Each number is 50 + 12 x the weight over its row's rms, rounded and kept within 0 to 99. Layers, rows and columns count from 0. The size before them is the row's rms in percent of the matrix's.

# up: layer 2 MLP up, 3072x768, rms 0.0373, rows 500-524, columns 320-383
# down: layer 2 MLP down (transposed), 3072x768, rms 0.0345, rows 500-523, columns 320-383
up500 116:39 63 59 37 63 48 53 47 38 44 53 50 54 31 50 61 51 64 48 44 54 53 52 37 35 45 31 45 57 56 31 29 51 37 59 50 53 77 50 47 44 39 57 54 29 56 54 54 44 47 49 61 27 61 44 31 39 54 50 58 47 65 34 66
down500 116:44 52 59 55 51 50 56 51 51 53 64 60 37 61 50 36 36 60 72 50 53 54 66 51 51 69 56 57 37 44 82 28 43 42 59 36 56 66 32 35 39 62 44 45 54 66 75 48 53 34 44 48 50 61 46 78 43 66 69 54 35 55 64 45
up501 113:54 63 36 74 62 28 39 27 67 53 52 52 82 54 29 36 55 53 55 43 46 27 47 57 58 57 55 46 73 53 41 53 64 51 54 63 58 55 29 42 56 36 37 43 43 66 55 61 37 30 58 74 41 62 31 44 30 42 54 45 64 49 50 42
down501 115:81 50 61 48 50 44 73 36 30 37 27 39 36 54 72 54 34 30 42 45 80 67 52 58 51 60 60 30 37 55 57 84 51 46 50 35 51 49 51 57 49 75 40 49 58 43 40 45 43 31 31 48 57 46 47 61 55 14 57 55 64 68 66 53
up502 112:38 58 40 38 49 70 64 53 34 46 54 57 56 24 48 43 52 51 48 46 43 50 53 40 60 43 84 48 26 36 31 41 65 62 47 50 41 49 53 60 25 67 79 42 36 58 36 60 50 24 57 57 38 52 43 45 40 49 52 47 51 52 52 55
down502 112:39 49 51 45 38 33 62 51 61 35 57 56 30 35 43 37 37 58 49 44 43 55 47 41 52 45 53 31 52 62 43 50 55 46 27 42 14 64 41 72 61 54 68 51 53 56 37 54 46 56 48 35 64 59 42 49 52 48 54 51 57 48 38 30
up503 023:55 45 59 52 49 36 39 40 56 37 47 35 72 59 44 67 64 56 51 37 63 51 47 69 49 52 73 48 78 36 44 34 72 41 50 50 38 34 56 55 56 64 38 61 55 56 47 66 47 22 55 51 48 51 54 37 70 62 48 60 43 62 31 61
down503 015:43 60 32 45 52 58 67 38 44 56 52 56 61 47 45 65 45 43 47 42 44 47 66 53 59 57 57 55 50 55 58 72 37 40 48 50 66 47 53 54 66 29 31 41 40 63 63 38 60 64 48 39 37 54 51 64 70 49 46 40 48 62 50 50
up504 121:43 61 41 54 73 61 22 66 26 46 51 36 45 37 62 20 50 35 45 45 58 77 64 47 46 62 58 26 58 52 41 54 64 66 53 45 62 65 47 53 58 61 72 37 18 36 65 52 49 45 41 45 47 59 28 46 43 31 64 45 27 35 33 76
down504 120:55 68 46 59 49 43 48 43 63 50 46 51 41 55 55 53 56 51 43 68 46 31 43 31 26 61 70 44 33 41 45 63 61 64 52 55 78 43 45 41 52 52 41 48 64 39 47 47 52 59 34 49 41 60 40 51 55 26 51 50 35 38 66 68
up505 021:51 37 62 53 38 41 51 40 63 40 43 29 42 31 47 33 29 37 62 42 57 60 47 64 36 49 56 70 65 32 34 45 63 61 52 54 23 38 44 55 30 56 36 49 33 60 67 61 35 59 59 67 78 46 46 54 42 30 41 55 32 43 44 56
down505 011:46 40 35 50 58 50 54 58 41 58 38 34 38 39 62 49 47 40 52 49 64 60 47 56 46 48 74 44 42 42 62 69 41 42 41 57 52 55 33 54 62 55 40 53 52 47 72 60 56 61 63 50 48 35 81 51 48 57 31 32 56 36 70 46
up506 107:32 52 38 55 47 37 63 37 65 37 31 31 38 41 68 40 37 38 53 36 64 55 47 60 56 59 32 44 30 24 57 32 54 56 57 46 64 70 59 70 44 45 52 47 37 49 46 70 56 38 58 54 59 37 57 49 48 60 66 63 25 59 33 37
down506 112:35 34 47 43 52 55 63 69 49 53 55 64 52 42 54 62 58 51 37 47 44 63 29 47 60 33 61 44 64 47 76 51 51 33 58 60 44 57 24 36 52 57 62 52 62 47 65 74 47 40 67 40 49 46 57 58 35 55 43 32 74 43 46 35
up507 028:46 53 62 60 45 62 38 63 50 43 53 45 57 41 55 35 43 47 73 47 51 62 61 56 16 45 58 53 74 48 33 46 59 52 51 46 46 72 44 48 57 67 50 54 53 50 50 70 49 64 46 54 53 55 34 52 37 50 39 66 50 32 26 63
down507 024:58 54 33 40 54 48 51 35 32 74 48 45 62 53 53 57 64 41 54 34 56 72 42 46 45 51 57 41 49 42 62 46 26 19 52 68 47 51 46 62 65 54 54 41 31 57 58 61 36 54 67 35 25 62 72 49 56 38 42 62 48 44 59 50
up508 109:65 39 66 59 43 43 64 62 53 32 42 54 52 49 48 56 62 59 50 42 71 68 50 63 46 38 50 75 54 41 24 50 52 59 57 47 39 45 47 53 43 47 57 57 58 49 59 74 60 40 35 35 42 32 42 28 30 43 46 61 54 47 57 57
down508 113:46 34 41 44 38 40 49 75 57 64 48 59 47 46 17 52 58 52 42 41 76 50 49 68 50 57 53 45 46 52 27 43 48 51 59 56 74 52 55 54 57 37 47 29 69 70 64 59 69 69 33 51 50 59 63 38 54 74 64 79 34 46 48 55
up509 099:53 60 51 64 54 34 47 32 76 36 45 59 63 35 48 51 59 43 28 45 51 47 57 59 72 40 56 36 71 44 42 47 56 57 69 55 55 73 36 53 54 55 53 62 44 64 43 75 39 60 47 32 70 41 49 56 29 55 47 30 56 44 62 60
down509 099:59 48 43 66 30 36 52 73 52 49 51 40 43 48 45 49 26 38 51 46 36 33 42 48 39 31 53 68 38 55 48 50 59 54 38 47 51 36 61 72 48 51 56 57 46 54 42 33 32 40 62 47 44 80 59 53 32 57 49 43 53 50 47 68
up510 108:32 47 80 49 56 65 61 44 69 36 52 53 72 52 56 54 59 48 72 64 58 42 43 45 45 59 46 45 63 39 57 56 43 63 63 56 24 71 57 50 69 50 53 33 53 53 34 66 51 46 64 67 58 42 19 67 46 58 41 49 58 39 57 36
down510 114:55 51 63 71 56 59 51 26 50 29 59 55 61 56 34 44 49 40 77 40 60 32 41 43 32 44 45 53 54 67 58 53 60 55 55 31 36 77 65 46 58 29 30 53 43 42 41 69 36 36 51 58 64 40 52 61 58 44 61 44 48 25 48 37
up511 125:53 31 65 58 38 57 54 53 42 29 57 44 54 35 55 65 56 33 62 44 47 43 56 53 35 57 50 46 78 24 51 47 51 64 63 62 61 42 49 31 15 63 52 51 62 60 35 48 47 64 43 57 47 57 48 43 34 61 55 64 43 57 53 49
down511 117:59 56 60 39 63 40 58 39 51 29 44 44 33 48 58 51 46 56 66 58 40 46 59 26 46 55 30 63 29 52 51 47 29 38 65 43 62 57 39 42 50 48 53 53 48 60 59 27 38 47 61 77 71 48 50 49 42 62 47 45 31 17 49 43
up512 130:38 58 68 59 53 60 59 61 65 32 56 22 32 32 52 55 29 45 56 28 68 34 69 46 51 12 49 44 62 51 45 79 52 73 53 54 53 63 42 53 48 45 57 40 53 53 42 54 46 47 34 71 42 72 54 70 30 52 71 44 39 36 44 63
down512 120:57 38 41 33 42 50 51 58 53 51 70 37 45 51 78 49 59 37 53 58 60 62 44 49 39 51 43 53 58 53 39 44 55 52 51 47 59 60 62 61 55 75 70 63 66 29 50 40 43 43 29 59 40 35 51 44 51 38 53 55 58 49 61 40
up513 123:34 53 53 34 50 59 48 38 28 42 37 32 42 48 57 53 46 65 31 40 35 57 59 48 51 57 63 69 40 53 38 52 33 63 60 34 44 55 67 49 26 60 65 69 45 54 47 81 56 64 45 34 78 40 53 47 55 56 52 58 56 31 45 50
down513 117:55 64 39 52 45 35 35 49 42 51 42 56 46 62 35 48 69 59 53 50 59 68 52 46 57 73 28 41 55 51 60 48 59 52 52 42 56 56 70 42 59 39 32 34 41 37 32 48 38 41 37 56 70 53 61 51 35 24 64 40 64 45 57 45
up514 105:20 59 72 53 57 49 65 18 34 51 52 58 38 57 41 59 50 45 49 44 59 54 48 79 46 45 55 52 57 24 49 59 50 67 55 55 63 28 40 39 37 44 62 68 41 52 54 58 76 43 58 71 49 49 51 54 66 77 36 72 44 52 52 48
down514 107:76 71 55 62 39 37 31 40 56 70 52 51 83 57 80 54 62 45 29 59 50 55 52 61 44 74 41 59 58 66 57 35 52 69 50 44 51 41 52 41 70 55 42 56 22 52 57 62 46 73 44 65 41 56 34 30 35 64 56 59 57 52 49 52
up515 104:35 65 48 50 24 46 46 41 46 54 40 43 54 46 46 43 51 50 61 35 61 55 75 57 47 51 71 37 49 39 51 40 52 60 54 54 47 59 49 42 36 48 58 69 54 51 68 64 50 48 48 36 53 47 59 26 37 62 70 38 63 53 42 38
down515 111:41 50 48 45 68 70 48 43 56 50 35 56 35 39 46 35 33 44 53 56 46 29 67 42 33 43 42 83 60 47 54 60 86 64 53 46 54 35 50 39 48 47 48 46 46 34 52 50 68 54 35 55 60 40 43 56 49 34 47 35 43 66 62 35
up516 106:47 59 34 30 63 55 61 32 41 51 52 62 28 47 58 49 65 58 51 58 43 50 43 60 55 57 60 50 27 43 62 52 54 48 68 48 63 64 59 51 45 44 46 48 37 29 54 60 50 44 48 59 25 54 63 42 29 54 45 50 50 39 47 35
down516 111:41 37 43 38 48 51 43 57 38 48 43 47 44 49 50 56 56 74 73 50 49 43 20 70 72 59 48 37 52 35 66 49 39 55 37 53 65 59 60 51 61 61 36 32 72 46 43 60 51 64 73 46 72 54 44 40 47 55 41 41 55 46 43 47
up517 023:09 43 58 39 49 40 46 32 47 35 64 38 56 46 54 55 45 30 57 53 39 63 45 48 34 56 69 46 72 37 31 36 62 56 70 77 64 54 64 23 57 58 69 60 42 48 43 78 55 38 57 61 48 36 29 51 52 44 44 42 36 41 44 67
down517 014:64 51 35 50 56 67 73 56 43 56 39 52 35 59 50 46 41 36 53 38 56 44 36 41 64 55 48 60 26 55 42 50 29 45 70 35 64 75 57 47 32 45 27 59 38 52 47 51 58 48 56 64 63 55 52 50 58 30 35 38 57 39 57 34
up518 132:62 46 55 42 47 37 24 46 64 35 51 49 61 53 65 56 53 48 69 48 59 37 52 43 43 28 57 44 49 47 62 41 43 63 65 78 46 64 51 55 10 68 62 69 56 54 35 79 37 47 53 53 51 47 66 45 53 48 39 57 49 35 36 54
down518 122:53 28 51 41 53 34 49 71 42 51 36 19 23 56 58 40 60 61 46 63 63 65 51 52 44 54 44 61 67 53 47 63 65 58 30 35 55 52 55 37 65 47 50 34 44 52 60 42 46 43 53 50 59 15 42 60 54 44 46 53 55 73 44 55
up519 118:44 47 61 75 36 56 38 49 32 55 46 59 58 45 62 46 38 34 43 48 47 54 41 52 42 77 59 40 73 61 53 39 64 52 51 49 47 45 63 45 49 54 33 56 42 48 58 46 42 63 54 73 47 60 32 65 53 54 64 63 39 39 53 39
down519 118:46 60 56 49 59 70 53 81 52 41 50 63 46 68 57 51 52 33 34 41 58 51 38 49 45 45 41 55 39 35 57 54 31 50 43 28 69 62 53 45 49 44 35 54 72 51 42 49 49 57 57 41 57 35 49 62 59 33 55 53 64 36 64 49
up520 102:33 54 63 79 42 51 24 34 44 49 60 46 57 48 51 30 42 62 60 48 63 39 53 55 57 59 43 45 53 48 47 64 53 49 49 43 62 40 43 40 55 65 35 36 43 26 54 48 30 43 44 54 43 49 53 53 24 60 42 65 42 39 55 34
down520 109:58 29 53 47 55 54 45 26 36 43 36 53 64 60 47 48 37 67 46 47 28 30 69 63 44 50 43 54 41 74 54 63 47 22 62 41 20 32 66 72 44 56 53 53 48 42 49 43 47 50 51 49 63 79 65 49 34 32 60 58 43 58 52 50
up521 113:38 48 59 54 34 56 62 69 63 45 47 37 52 45 60 41 49 54 49 66 45 64 62 57 47 69 44 71 43 49 55 51 69 41 46 46 60 63 42 45 43 52 71 49 61 50 53 58 65 54 69 52 45 48 37 24 47 34 34 54 65 35 52 56
down521 114:45 50 41 53 46 71 62 55 35 52 24 53 62 76 62 50 56 60 51 41 54 38 36 48 58 38 30 39 54 72 44 53 69 51 44 49 80 58 54 22 64 49 43 33 41 56 52 46 44 40 45 46 60 44 44 45 58 52 48 46 55 43 54 67
up522 108:50 61 48 29 43 38 54 52 25 53 47 56 35 59 58 47 47 57 38 48 46 67 54 59 48 39 48 24 25 43 52 46 78 61 48 47 49 49 63 43 43 29 48 60 57 45 51 51 45 70 44 47 32 69 60 84 41 55 43 32 57 22 32 38
down522 112:58 34 56 36 59 56 49 57 68 53 29 62 60 39 33 52 67 77 45 40 51 43 55 31 23 34 47 40 50 53 41 45 74 75 34 63 23 56 39 34 40 54 40 54 55 56 38 38 49 39 55 67 58 53 30 57 52 47 53 58 55 53 27 35
up523 130:74 59 56 37 56 61 40 46 59 43 44 45 45 47 31 62 58 45 65 68 30 47 38 51 55 35 30 49 82 48 59 52 55 51 73 57 55 39 51 63 54 61 59 60 54 43 49 60 41 63 50 37 51 54 46 29 45 33 51 34 63 52 69 59
down523 123:59 66 30 49 62 32 32 42 59 40 42 58 56 74 27 59 50 47 46 50 32 50 29 55 45 51 49 30 52 45 57 54 74 47 35 31 57 47 56 50 72 42 26 47 50 51 42 31 36 11 38 48 46 59 44 65 65 43 78 69 59 48 51 43
up524 103:49 73 61 25 69 47 38 49 41 57 46 26 32 31 52 36 58 42 52 27 41 59 61 53 59 39 46 50 53 44 32 54 54 52 60 61 49 61 61 52 47 60 57 62 23 48 62 67 39 57 54 63 56 64 61 72 57 73 53 45 25 36 26 71